Each number is 500 + 50 x the weight over the matrix's rms, rounded and kept within 0 to 999. Layers, rows and columns count from 0. Numbers have three digits each.

# up: layer 4 MLP up, 1728x576, rms 0.0387, rows 661-729, columns 480-575
# down: layer 4 MLP down (transposed), 1728x576, rms 0.0353, rows 661-729, columns 480-575
up661:631457469524530527557583497465520545534412523498471474499554553581521449442530519446614453572481513484522538510516545576502557468610601451381496540548562574444477483532498465532519469533548531592487499494462536511477514515542447483543478560491548439487571546495484501505505428468524534460
down661:462482527468426507464431497516563412430509530497504495460502479506528589438484455532493555539540539419558468471552521518603557477462467570641560549487493434493550487543516498517501447445492466483569561527545483472449438524501553438478491552561472509582475463492455554595549561511497566542
up662:576490516477511424571520529533554486475437495528449414457539585541598461582512620358472554414482620455544453433450513433578482462501553448476548528488436483480539513496542479523482494418506554432451540531459572518501594525497480515395538480505593539453518429480490438480504464459469429558
down662:491520513503525505451445465530532575529463520456408532489387432502440510498574430537430460550522546559439550502612476538511397502456461627457400515473489490508460605463485543483498444495438520556475525471546482541472483485492559499565484456512503390467472532551514530447523534535508482470
up663:493501488505591603389483522515513486569486471498465464435492366469500379531569487454578479511551489494420461469444514516464473422464512360408464516527543458461495541464450442486540599506446523520551533449523507485472513566467456444424445444466515526481477510416507428468531528460568526542
down663:493489485405559456553540470554481494498431632411424550585519442629525496528452527579516476491441578544476567480477537518446538476546517514503512502523566523467415593580493436543546478528437555401376526463446445497473496414401587497562444562297532420549527514553430524627552462526512479449
up664:461518512536484519580543522475489454488423545453547531549484483595489493519466600536552482502447406500560579461457550511495498541577535405498456446540482584556556532542572453469455552511495587535573540538509452429435548606456475509504431582505589492521520489452505421545538393403565528401
down664:474501484457510552446471481566447514494545448564534462381557466431557455505461410543491448513534539498473402434513445466528592444456556525514540470548453437522505476497502471472525570562491380430486481483408529543538492473529535523489581444403486477382406478542520521475452527489519468542
up665:515473548498474563575588460541489490403491528526592606469440591457495468540436486518582549540580551490494470498572559553465563497437583530552526565510528475531467562509498562489507484455533465486528541417524586501508504469507369434418529518448608483561470518491464562577536515430480423491
down665:457528422556477413443444485496521543555515491448450508442531452609595439597534561540483480462480500486524469469442460508609473470565451432562394424509538492467468559496503357462538546533503407558549529417544489536546564510447492545560472483421415525481467501538513477535531504543547595508
up666:574527431552506515511572561519473492495438533489505501474430526499437591443476532444551404604508478489453501420489482490450528494495569418527401536537487402424477534484473509445548512574527518485506506525486502470544478585519524579414522425492518546566480545619466499572529638560514494575
down666:471470499539477462431512454447358458444553548534593444550514477505502554455477544401489531452512478488553544586554452393585522508526497645560422498503528597524609529484511483472650615506472499488447489432506530497507479433465551501525478493397507550496534534503488432454542443594437521492
up667:504461421606465393520533434478549519463541509524485460469572531524481476422436473495530563447475569502423573454509387536505581478514628606482472454586607561490492558527458478494552477503511431519484445577418481486550473504570449518484477537474522520542609529534484487559507512484478428507
down667:483556558496498599545489474581513481593481588456489489468419450508580540528528533471480468546523554539515473505516505472470413473568523394520489570454465499586479497444520426478520532460475493508531467457521415545436540512421623494539552452391516449522447483516513590456433444520559531461
up668:374542547597513523395481460459515597555493606485625586489520481452497493508487452495509584418560575516594512500562531585483608460458527510543572529480446564478504494403493499479485524465426480515547461481468460488477553508524465472476481469480480436548405560530560519466549515510558514520
down668:596574564522494596534440432479514448440477515550547413465527536639527425525558372560524518484494472490475609457545518457567470582501544456470458473486548441555512460450553460495527572529443527501506580518523520514510428520402588444520556591539564490469434501573542519545513519377386483550
up669:440609484467491589424447612511568470509483496401406493462620452478378433481513478431603497586561433426416513559526483494548387415546592482477476451553534453485464524489420513484533528496409523477536506517552477450525515503420543490456467561479477492575477582433527521572590580493468462530
down669:561506491520538426524603485525491516513493551496515484519440468520602467496522518530412525394453467567543460464485459507460573498437427491452516561566432536555525528443538520588518508471537515474492503419532451490510464558518462506485546460513507460436510512592494538451452403542518534458
up670:433523529587600542513546472466530532545509540465400503453571497530544479401551424491515486379550552469440432557543567487550484414507476538629641454596458433464514585533543421472464489547474479469518462416446440515472557598445499522462536528464510490577498572474540510441549597461529494560
down670:536487475477482518459472498446468428391611459503540432566553468524464516505526540496540540598468461596537607448418457522538559517518528560441398440459443503547529580453482447531550467524543498472431506459489468448499465419432505394398464493347562565490436497503373429538486422569483521415
up671:468554383652578428560505520539520393535491551549514421457456512442537527358508514436550481487595526483580508513504494489453433577477460469490424518525384569487486442454396553444586483406573405381530437534567533522547502576484497487478501455511566479575434527586443449450545525581502522458
down671:522408500452496453460541467501539423479435463545523428681531491502488422592476508423507520552406518534458500528445522502518550486526443471549573489535425509437593515518524427519454523450524539508473563543608497515524555485531433467451481571518467526555517516472501425541377417482509512540
up672:436580506516558529571537522461464511577562452458537509456547446519509496602473598502460467465452489545473442536422466490547457507533497463482575492521505450538558513415550483554447531548496381588434490503556523540552538525553399592477534516528520399524513550531548513427430553387528500441
down672:470443493504486535453445487527533482422487564514438456580555583552428603413539380485474541488516484529588658517595549537437547432445527462493381562491464476456450516430553523482513472459522559442600469434528450500479489530491532429561458500520510469492493515437412434573501476536496512517
up673:460491558483494531383576516500530515540517440442425426446475483488515493452565459457543487476387597528483389378545570509438514525414537507593502491478439490383477479551453436511549506506556476502459580417579444527497492462486511462397420505427495492502463450566462556362503518425572616510
down673:446437457504511482503424541440474454519536555466524457514476423579470492500517457512532535463468462436568460553523490397542480531490501551492527430498486475538539549528534509524427495503558514557521500541556509483521497518464530530504457472530501546576565540466479464471538538497471477529
up674:473449564508558393509554569524513494538473551455470439483440461434605474503537493509429504484541544511518514417517544515534452516487594473494433471532508483433564512591398409531552449496538531409524506538530468508508556519490492501537533542430440558537438438553424550533576456515408663490
down674:565492493501492536596462489587553552471445469538459430475462565511477504449565465552486510441494508547541490536553504510495488471484393527509547510492468475478515447471541544451460479458578505521507536563487555481520506526453551445455465471545501497431532503455550558473480504456577352467
up675:425601464534552568542449529493497543490475593576498429474531516485534481555461598466595380445538532556485504445455507513561480592556510563551411571438505409449550468536498549508601523441498497521487487498501431466456494533521601473498524496484564510524457545491458577489474482433503481581
down675:482385486578519376523525484474539468478551485418460537451504431558491536474503515513406515424570517391477495626470550473467558461496435490462582414556530551504529568489458547496536418537504565597564486466548507626508595553460417358537518499575432547459569454571490426526520558619524432575
up676:511489547492470605487504417516531536500461489523440513479564542485518495456486540511481514554452569550545469451605413493489444502542475501547469517546568415450459432512518565641467522479431402522434509531480460442546504486525480546489566409486550445480461639553503530488546500503558435518
down676:510498557605593446542479515502482524483475508541515472436562512628458585534482467470507506432504448473480546483460539572517542438487451412493553529518470516470502619417372452541472459525540583520586482523462521578495424553502492496455513478522478432568595483430434535488452488525385527513
up677:505504563511570531539495489465513539447558593426541531451473438536561493484484527510540482535494494454602534489589622528472444552514442468495534571445525476506501390496492484466644568465434414449479609554453499475441574639483435506485558438415471563435481450467496513495467396465470508529
down677:492470536544508475464456511493514402560525519458534401450565501533525481480444580539557488448510535478435532491539585539538447480455504423469522498569448457536607596534496471516504449586454545569500513470498418440485423492439497440535487516509506439533529449568491512601500487511494529584
up678:387507505524552467517459523460529486488426473537529461520564504400501475519462489474509532478424533569409575480440519509481482517530459461461477582446529498546449480436391404448527530543465511524534533504554456449436504513509410505505568511518505437433481629526439540464553455559469476595
down678:457524535505519500523542494570440537563536510431389480482496468500440430495458508518560495524518493414475497520473469495503464472467512556474544479562418536470553466525583539448488597481515475471493495471496489546490607469467479408521505474460530528530454439462524518504506519453468509560
up679:528526515574468510462499449549570525474528500475475493456503493450512483493596488482495544557418574538411530594505569492524447491451581476572535515532491371514470539551619472503489512515473541452542515396421516423523531425529511532500544459438530439510517381604577494475486510522512445496
down679:515510471483472498498460482511450479513452464484549495430544562543439520487442474541516447517579500445441510511453398491475610433483481475411502525467503603516510448500524510444437489523512444477470494517482479561464460549514512471491410574504541517471417521425500537530500439465459481462
up680:535550523472627506540461517519471485479491503565434486457394564467574480486574510502549505552509590609511550459477524545525438464525495501482442489593656486528541517502469480497400544390531556498511505538500504500486427523524451547574501483438496484526518496478487478463523409512489559502
down680:411474522428547442545561466482495584557499517436551416590456425532506487457412447436493509468445491347478407555502432531479473560420491504475467500503425460452502475525506577522553499571465530562497496593550487539538673469457500525492500517464539502383524442458515504501418500486495400513
up681:505438403466499483508487466536570578609537553512497434529524582491487438449595459519437645529423509468470500415436510493435549457469458460501466575545488509487445508553478500518535533497487493467508529469502457407451535524526537554535520581499467532454493536508582537491511530508450486564
down681:569521571546569524490511509502511438395477535447476569435504507471559487499499551513514476481500520513522531548525495525568588525451519480465455495508503516455578419515507503496436461491587458542546543487458566501557479515477485491490446473465566401610510458489402475547455429561487495439
up682:461537496523505533464444468379461515561470531466440479476464472545519568529456532519507483530591497520564508448414595572486604456472467502491469641493519601541487640516555559495515466516481508529463575513504522467436448518372525461511564418459410446574446455498573464512551529510490467429
down682:584518567516463540476502491498484412479418510561516535505541489589501522531574474527544432499475513487523539511558504448480476442582474475521505463499547506446529419510519470501465507454581639543432524456466547497572529537571495675435474563502504484521518527436441568518433461477631655553
up683:546535503533540576564479440460506514499473456532503492468446491510565576506492505514475540447503483565568484442410463520511523458478510412498596517419492525435502556506558491463427548497482532445547418459541510484464553576583473429549538539482554472576535547465559470451478544471517445474
down683:534488563458435573425531515544494571472417505496565568530471471492467474543517531437482473511509471495521524532498505539494428549523494522525426534548483464511485531542493450490523457565590506442413515524587562611427451474517565606444567421485553457476466565466543573499578573492488532561
up684:418401481546616530505453540516546478513446576414447475453526424596493470445461436522483484415459471523415580501461422554425594439488453384535526531562486493566391491434506430458442537480420539507497512585462520464618451560521512413412500488468578545508492505552519356462575440518550471490
down684:523420524542489526588478405420555486458551496443606518544422544472498462475533591485469460448438569557477460446443575479527500521530467538418501425471481484468547470535442523483549565427499501483500518405512354477542457459506478488629577531509457420562524509479434488569518531515491498465
up685:468565546563426521415486448440503430540508473457504544467404451593448456544449445536528487601476534508500510428594543474477498560579536500584576591448541406438446534575447513620535521505443512501524434425452426466562507439451586469550460506403511419468537582500553431507541451502518521427
down685:535528424440511577483566522556428463532415564523501541622513500467524433626486551530422543463507365590477569526515518508530519475408490523575463478465521571527480531441523580395569463488467493561467611582502483485524473584539459528585586600536495537528463559525490600439555458475496381487
up686:447508443500440472512504352507487562481538569473510512474478566494503545473500446507408465546577573429492518528499490524482526462463427521531473545504500458439436563579450461539421487452450560464493578461439563494559559483441443625458523491493458464518515448584473483553486495501448477398
down686:503457602459531535476618620534504541506503479518535483539523494520501489499477591434559535541444370610531484587535580485490523490560569504486479527455558460538576489453556499561530456459519435495529572471510450467464516504484514417484449552482517532465500495445463473466538523511608519483
up687:452521601506506525513504536522490556505529444438571433478540572604576449515559384459582466510593495437498503409578547601494418483485483456534453500541468535432472575534457539459538473468443519497504466502571536416551547497491519496536545598493440496539581526439481390496568477484510471666
down687:450540416524510499555484458496525592514444609527567504480423482409494513461574656522505524544436491451555498540475428424561501528549498463449582491523536484527592480446537470477496495538518452427561530533505441517507468437517394479541445504522501536438445456537411530471446514452502477442
up688:512436538494543480528472526551531524523495460531404401450541509546546492376523524546465492423600509469478501473473543429505536499470515496514490469500540486435479496460563384466408508535451474526536534456580488422420477446571504459509492497448537504548571523591459433457503466437457551542
down688:525494559530508562439528454525495490397530561475550487441489558476473555563511405493494502469388456552454421449510578588482495443490448482498479487543512605463463465588545599529517538397533523427480496541558558524584536548448456539560479548566498460433550547454516511377528558454478580577
up689:461556499520479464517510504487565529550542478444553465533524548445491423471405577533433541505518470489557528417523478461532536453521486533488555434506520515461479518488634469531527517410526429441473551556471462504475461561569515477525510507464464504567427569524460503446518602480465519479
down689:564489523556573537461388443497440486475528528518505509446561525560534568533561512472498447447519553517383463557484477513519505553480398488499428511596527415490456504438477519500462508601492511482524516464504493485545528434516577480474526537494540499413510451519463486535520479452567420507
up690:541471501505508475401542501540579555480465427537566482462428428416439542597545530518510527403431476632435461460407524566370500556442547456482442492471467435541399542575490468546419498431465527390478595458436458481527479584560478542510526496442479549483504481513540439452475395584537474435
down690:547511483495478584625421522580414374444472514497490552525576537554561459529524505428540588548540472512529511484491521436573443495540419506509593531428413508480582538506498499443582583503519459507452417486495516466462493485512483469460479556592454510487482534479427508442536506379390469453
up691:580544474586479560581463534502512478408361593436482517443522477486496498453469496532546488469409593541495495448438598533551460588550452459514518458546561447499503415534540439560586538531553539485541511434446457482548494480597452537536505541489549427448554462477568568494494534572479638533
down691:553472543565486510414459562526580555495604444481471494525463495479538484487560407537483500503546483525581528489499479461456475468484540542482481481523508535445458434440541558448526482535529524541439554531535576500535509548518477511507536492457562522532442518482502475399512538410513370448
up692:514555504516570570510494501508522550495363466483513498473502520497549466539563504565490463479538635507510528507447535529472486412515464545487560535578471475520516516551578531469517563586553484458500500527478472386556491506587486418488486483510477484542499508604489487450436521477486375533
down692:488493536463540443531463445508479514588636491516526538516553494500469477436510398526525506534486491497570468486466465471492474510504470467458438531513523540443468544520403469510450479426454549535427491482439532598382526453566603484418507550550545540480441519412561514460576527503527487541
up693:516584514551487572488515508413523551415479496473535478487476458486527514538537510529496499476457516517489487560418521429530452523457549492468561513520544523511538601423487426508509471390450444541570593559458460527461447535508471531525457489566508562601426505597556530489548502579520574381
down693:553462510490506512579516585543547464532521470541508521519526563458483489487481516471416461526537459531551518434532445551439438406563471433515405504429473476487499473525535475469454472553427521513414468450551485406547504553550514440511503456470427347485488491481464506466543498485513458551
up694:429563539525625503631581463569559465579438536530594515476459572530511532435520545398496474541447502525558499475515539494472435504454451520560501461564434503502560428485543559522519485437478474536490441396501504471531476520564462485507539509551466499506435509511555451537536521470475479463
down694:622561548492531506444549459486446573405451493462437545529433448430567602431524515466489568497617509466432419533481508505513580460557515502492502531483508502443559510534423584545512530521568466400454540495599530543497563428465469477490511505509467470533484495566492468575506513570580579517
up695:518554524440487538572499538475537490545457528454444451486491485529545526572536526479543445441469476522487547427455544500512515470514422499514479583449515481464453468424538417521468538461525606429474528461532433442532582502498447581627490510485521434458504470512444491507524467475485427480
down695:502468564488448525463589471460505509516529561522597457532565524501442538490478449500448464491581534436537536547616506432470431492525536410524442398470426456617488493547452493487469398542523372532470443498489520488485480607559458424477549500455572508559433518526609582526521507436520579550
up696:390501606477571520469484545533527511490425436464502480449489493511539493483511463496485475526508475565580476429554490512525422521315579454464508542541466426549527469439486538534449455435579495477664528449453513438597528578475502528489553514492500461480407389505497445566463450467464557534
down696:489494557539501568515534508550498446621439542504511532578482522502415469549402516350461496490510453447495481592486483441505473418561480479592450471460467495423422566523483503482563533545496547504452509548614506489473582427493532461478564495450576544544639598521440566564408524484553426561
up697:475529490542518518525503574441447550492496502490437400470430444554549437618599535541514494376461429552520588495489500533435442528486515545454432577460516479446461533440508492549470565505446551460524473455509480427508403501589467447498467472466479471517484526488452529498571463576511466486
down697:473536556429529443496529492540473468589434447538497492426534488481461536511487560535580441526466628394449448498502493474540547517531465496473511438482457452581587573603566494440423522541487440522483470428540501492478637462495508553524523494531604496572576506440597581519539511445513532542
up698:463419477454511434412555580518464555568522478469497505493439428568445522561498513451446502615518487504512504563515461472422456511592595516521536590469447495386417572518547518498554495454522529391525501619479402454502493552501485542529489465479516516511434506510519496483536530542536534500
down698:481498514389495548537558526530517409545512485498479522532541577505540479438481458551491510457498511594495431471492458475520520447445496480411469434486483532631585438483484491557446451559476432544445557507556542487500507516401485476527500477451445468504508442504488479493478468525562560430
up699:509591456503577478488446507461510495359451488446477412502465585409512547457382501421459468507613510520519537541539531489437476511437560420459467476457424399478495419569504510468579529528401517462456551453545523501549561462428490500458466455466672438535449495578507442472487452530520630465
down699:518478480489477583446532507420480505590481472480473460469536446468518540483487447479563407636424533498531434457525483563567496537548430576623478500535461576413539478416522530467471458562590582538503485552480482470530478519525546515542464635549374476503507502565469624428394539533501472492
up700:498527520524505582497523572628506491368415384535404445524523431437489477546596502527483508502505493515577455389462549453420508608453488473550514425557466494554592600524560560493464442592507527517461521442515440500483444441509443431460569504465479523473547450546532492437522552478475512502
down700:530509503450500451540472438422549479553455529449532549462493500479488473462436524549556450465577556561398553558602494467556587481494546448401518617482627520460448376491444475452509609479467508479590472501491512449550434442531563591523401493450567509552435509507515549472473469522475537523
up701:527577591473501479451464431459482418463542459455566518495465451517468452449477426392453453521447398431531538419508575494450542462541528495460594474481507523448504475534499449534519536462492554448530529479480584514522431512412520490446507487412533531492477531599447487484534523515527478525
down701:504459395494471472547438478490520546473429533486480445458498497503567568532487487559560554515457544472514470466556432507520421451484457571462418485473472541562516481502589555489546453632515462543431489565493542487580495474622516522479373439501356496466504439448557500461418595520473543564
up702:489465545535498523518545478524468547471540468487420480488508488500508578527412505543530390445544584507481600456502463517487537472463434552548511553509596548466502499496508559486485496452557443520553562457484552521573499516472519572509542609503543446639409484489493545442548450531461489527
down702:583506441401473437546446456485572482539377453491459590432506540468500461426548540530525478580441558469462430484514501458501477447481554465522453440518492485517544525493507405550463499442437450442461520635469517481502460436578381499469470503457482441413574475562516486517540519542582535481
up703:452440448430547535529575455445537510506495521505474495404457464482482551519493605455506510623442564635579482607452570474522577585429412402488534619541502423554424476497513569404539514521354536531589477504520493384536445611547492508542581555400479512535567371542393582503441528486534464560
down703:486451474413549575531446443558578599420406461537540537664561466609542539502623509651437447510434442486680428527492315494482496503612429414472514527437389470665434436430495568523450459646387483623449505436524534488465415590647562515611529494627469592490501379408331594396387510499494556609
up704:430503514510522471459539576384538490473433523403530450497587601560487489517408368609419545492473556463528531551523515481519536427485489520532483462550505538474504466455536524459599486517466528466514519416478509551565470497503523409566597466528546414599543449624463615458515577455457594519
down704:569441505481485468517518446560609485544493524646509522467559490461561473416509476407544636538597453454483553478402522541434460503490496471448544531457421537565554568511463548470408590435521406420518515510483424470412549505504435611484373478476484539453449569478433411558406513537546393512
up705:445452471503486502486511524447557556491502501447488460530434522488485428494461542540497514540532502584428423475619452511529565438559507444511446488503531517413446529403510497555479583480458466538492541587473403465593525471488456477491537517494490465556500548438508499533429578509550476549
down705:449476553608453579504576519540509488454396411511513595518564469515426516453570485535467470478557473520489615572421574510457490465495461539517492513547488509547524493506517428532497460392516451502518436467426581629368489516421508489446479495475503572459513556550379510510584443521495483518
up706:447523453589467505405527500478526460510426488525478550449513479431524424471497540385503543503458601629461447489486556388504512519575565462428433537505511541509561426461543574535501645450590404560564490492538423464440435541667610448492526524479539506565503430490526402528524498519577407555
down706:484578568557501534484568558493556497576554558392415537452421542470468505535471670572489475561578424490596516525578513546498511491623560523588540447463522491443448509505473382495401498522527509395546547532613484435506478508418559486478502498498511543609535527522471587459525527514415465520
up707:434513517601528482530526520459451514486494558491547469451405389573566481464515560508470617493473573479509429432523462482477455525565437504405440631403548502478547470408552520553481634403563514514546452599411460514485460523631464442512566498485459548438469533464456429482569617551631520396
down707:534470488440440465437428425495545509508441514465439453364513538482530600461512519563524481526460449557471526535525533488545434442480576515514560495529488527518412503520429452468564452488503465478479530423488504391521557425447573597490456589488539488516487484502535512443457482485411501535
up708:454507500618427512524485453481535546581509546529492416473486536529520568490442448528491461464461500461594474445540461520531429570512453479437464534555468537429570531469463553524464424416474477569502507475577525480432401614504501508444501438393494515557563553519479570542476475499553507512
down708:526414569474551564439504571465479519451512513422410517488549522505416437529502464584446468504422568441509512475452593504539505499497556501475513415417494569571422521491514522530541515468531512535473494463368499569490579475501470514457477550466577466492422505497556548505482523480530492487
up709:462561470549604457427593556513543479524476486536475470443588446520496499467419509603495419453537513593529532461515615514503506529578421484514599515502526459466547480453493467430506533445533552544521417473592530484453454600514456552369513584503470503527486497519442500418509554461561523472
down709:501397432479497494517471481550529524477369527543635492515408483507444506555410533513490480534517527449458481531532447480461506420530472501523506490485594457439544516584477532492586475561537489470443485496576553468597529478621443500468526508469591568472445386515538471537524574491579440481
up710:431471472600506582503536491517484402472436435505433532470449494461504451480466482435548519603469530582586429467459514449419438478483514405543480556535459523524415453624514574485502541491503487502530469470597523405583483545482479452550504483448590488518434537462523516409499494414404563507
down710:404451536529485520473538415406568470447475471519464536656442423498525532534533464530402485622514489487582500420476514575448545450401462548519433473485520565490459484414510482393479545574464528481545454528440535469455508566424497543573420508560508441574534496419406456521492468582497457573
up711:482536450508500474454602431508568561509442503439490418518470495440528430477530536429517487476527534456490509460423489529501482484483517499470533469524512575507453429503564463565474576497486496461550545504500443430486508495618514553557531533486542474545434522589492369524552558516550437551
down711:525401477437598505480455520531491399559514502506561484437563495591510557533569411536446483478426481522493576500561512412516483484511520487557450529467552382473510543445416417474505454506493520564468504533522545514442527517454545450514504580495485524494525473437513658436473453502481534532
up712:424530440489555476552522484576522482500551465510481486479544502493478574518502481478505516478498607496499539565476483487444564443531473485537472525524464471547473411536415485580453545525474367433522517551476573533458565468524559465535478533407487540520517453445487566468561496506532448477
down712:480556586494547571471549527432418417486442488508484543542514519585529512455423504560486465513413396436506542475606553550586466684517525483458443594537513512523531532480571539460507413460474583479510490489535512419589541547474479483466548469597523472472434437506517448462462589464504587486
up713:512452553512510446483552477523589515511496488636439434489545429529593554511462555477452585466383594522543486480517518530504593544499507574526448451484571582491471569508503432529539495571484507499449552582484516505550422465495528528528516539500531501540566499521496497545451467509494437468
down713:510610407539540603509448608492458495562541496578500578535481533523502473473504482491580487519594474530520622565444501504444500430561540429508539543509428506494559495498548560549523504487505485462583527484507458518470533579536482493541546451474450437497453460474534557470519467399551571500
up714:394489639516548525492540531436466438514496445493530457471609535461574542474477545419640469476471491469502546458544583505492446540513441484577450689411497459547553532475602467412473566480564468513522520618555459501532583558620439396593502533492560492504464425520571503517531470457504572536
down714:422532411466510497466444380465539586572541524422507532527464528502556539537401493426525527515507548475552594459492545492573500516451574539550493559570426400446476472467414598524490462470486464527500456476520466517532509483465645533514499451533496523556457510480452580569449449594481477613
up715:398543480516495407559557494323544441542549508516522447481526489487582412586466545550469493521467558461572550407557440499496461527584486492474452502543394475437403449514466550494474477413547588500575527515471524557486502479558456519397572561442583519521506479401483545514555426493547508553
down715:529516544474548505519521470523542578530455471434460491475523530510418505528515473505490447481426550504528467508491455532539514415539468500481543401523485482496513532515459531509550469507444557447503470591430531436492418559493430436603408437502487528540518488557449390532528512509541512523
up716:462573536491523525541447489467536486544517601392487378482498422478526531491580527526517541542492526462448485474517516504529521465469433476434475490497544501468555494501452496500558580495461520475571557414512588520529517516477488479529546415457510454527456644432603449507503474460615510530
down716:482442483525489518429530491510532478471562479553519529480383415573460466539502415542408458551554477531511584454446494497476524487478502516503469555492440513433422503428467579491438483532438515492484535496423472464412463514527496504459453559566483517484451511592431576441471466488467537558
up717:476544539561501471539462530577463527455487558470539514464564574485472436478540533475526475516552435600623497506388465459495555519494466529436464459592532465532507477432549457582485501494502473501570467450455510437434429502523460560545481560490608517490469539497595504558491539529444478487
down717:512441525535546532508483434550500519495454452505453403488463497470605467517509533513484553402524600398525413446497551506500454517508524545534494534499434491464463628552492557458534471498490531477437561502550532507580535577520477602467559471422504465545477450389504449443495482504557511547
up718:444449542544449540488512490534481525488445497564518467477477423487468425535566532526579407577400507470490461412434581403437370561568503572520502541545546528523532426428501552445642545521475433490545582520558550506477463461475443546513485597502530453497568537471496543570509434520504574509
down718:579486571436473468606478578452444463470579456533400474506590597492537470582384546485550540513574505499447528597509491560585496523418489469436509531534572503542510531658519549622386498445586500518518532538386543483500526486583558533481471388491518551479465497500565411499543543489532479443
up719:436500454470555542537544579543485543564499466549420440454424554525545510406526503509440606479491441564560472532519482625430436479531508606553528441595461519422491465497576554485515515489493478479518471526585476539518475582487440555451525403505528552482541493503517561385586555451568429451
down719:551564597542569505578539482383514516540431425465478444524452470509421487521457561509490404502521534511452628470447474447494505496491452453450509555555596443470447508410399452467440380515453584526461465478522465395466488425460396549598494575432465541459556529471568489605533424470479476559
up720:509498587496457494518477459543534449584378477570450453462610454472604407470476394458525450507520473525483418417528562591426502538552521463495572477583521561392563537568404542513443546404423524444541454494570500481555469508466460485560558520464490356503568574415529488515457571455430481493
down720:413488543559489559550518519438568561493534615472553547532441497499490465520558657452531535515585459553549517449478499413515497460485472541562490486482472410562492513483535458477481522522478457494511449484461446550405488478393462442520579457520433512491521536599449542468501489448533447478
up721:540547455477518511568514497566451552378502547503450426486520490533449507582520540523405488535557516562498492516358579514480478520582525550394453480520442522429545513426485521499471520487473456436536473470524527498561470543466484452555548432455538458469484482549545541573495548544512570474
down721:511478530538514504458442561409528517480546492515550522471576444478552538474532487525580551534427476445496520535470357434544484435492540467500502538436521427571437472597399493505472411602557484559506477539440442444490497466573582508457479496494456565511514570489445546425528430494423436530
up722:473513504611483387527537563480568578536550530503458494470579456477528505493549502462510518473503510653382556449502483420566392550496539497518551435533580513472513523553582444558475527497491584462568461510564496439600370451498556481571459481413533472476410501485566547468492540550381439564
down722:529465536447489478472431453513492506489509504461490543467469545511478526443457467603434452512483564519587455439549431583403508507537433609519587635391494497457554493524425480395501475522583462503483504556426480516519479564473450409471468580525444522441453541490457462430507429433554492508
up723:496510519471470452562551448479596496435520636476481416490463475555508498499482480540482518562353476454561504510562529548505412528544551535549500479501461403443554491557464560560425509464475559426571538498361520506523490513511443419543471535483444443541503563559471481485533533554518518517
down723:510555492446494495490433540498387525510452440553451510480496499403447564408483427489481530472598484511429460497554531503481417517506506427406464492512559518629505500413443452467416554481554410537456513434604537483505516511468495461468523524495600582450514500484499535429486426411455468471
up724:456518544460518476479530554464544514488443455498522464440502542443492520496438613449507488480534560570570500489431424579508495472470604530501414421569551433530563503491543374498523505532513475410469535596529410510391585526445462524507509444503478388532417462610470587548494553488494542504
down724:497547583547523419565554469535566493514503543528472600550464515551432541549542462533487529484482556484532584555624551456531540475468433493487448532500461546497432504448477514483514677441520426526572486457516509563527486511557442490472537532452544598421441569545525520528446490422504450518
up725:528532432568515453501586511560507509484465505510416468489336460452487545540519430527584522548410518543503554475531488478511541585615474514541443420519560492513508528616493487485542525495505524500487509514584569476434447477550462539463517386485600553484500497405518516504554583463524459369
down725:502468482419503531503578567524469529508465511501553560441593498417474441535482517476494454519574409430510463465547496465499397463505532454544497537499484519417527437475517546519580477478417445441459560483532431550545515480420536476481602534504439544558525558515545420610525521532435562506
up726:546476540474533491476519412516478489518497537529543511443499614483420559512497517478469561542532412519523531470502551547568536517473505453452420557539458462472558547478484472531460514536521387517606464496539509542381544461553377458494582509488493476443407470638531479613474463401540609402
down726:444488520600550463463603460561529483441436420413497498487607431470574488499578509532512510465451574489494479537563500564425489498460438479597442468478455461460526505481588643509487552520531505514430473526574621472575495485465513584458532476435639446516548419499470492457566485505507482485
up727:517465491484470512564502409460520486475457538495516521488555503432583483542506486483518541494465475502489474451536532491495537484442495498511446419512525495457555445517543412539511523444599546449512522511478489469481611521588494482553486465479514529595458505518617495492450519525495566487
down727:433535488541557544548540507513494538454585540539544416492434558493414521403494546504429461458530553468509558535602536514443463482555518480536584561531525463534514486496425533485525387486467509553521453512530547557477401518495522510500501517489441404492479491462484502490570488575519393533
up728:407530589558497598515454577525585525515454524527423487469416544591518533509542506410591488577528506540566549453451593554475519504471505620523501564499458466558487532518567599408539567559416504466541561480530513507409412534456539500436487494487577468532500533488509456481578362430589566486
down728:577482426452516502449519493516459418429505517529521495496527494474450411595499480590446530530488490541367499562554360490516502546506472410519533510548524474517584381461432359583545489383556491504512392519509566494547580516547453492498443492487498497490538494501472543475424557553487444462
up729:571455505491525449469501370524524515473413548563475479490534518501511579491512459470536460516576488486532484468454558537476521490552516424537605605527553492456539390513584547440513610473629423497528578462502539426446492577525407556440585480493511538540549438599456555458571569556495592493
down729:582514533552517452532463458395355456568439531403466535412536477528510534501537560474523509485516548556434572386475577537553546560607530565501526487494509517526474499489477447521521459435488554494464445505456453543494475508474502515501436490451568559494478498397469505462527516405451503451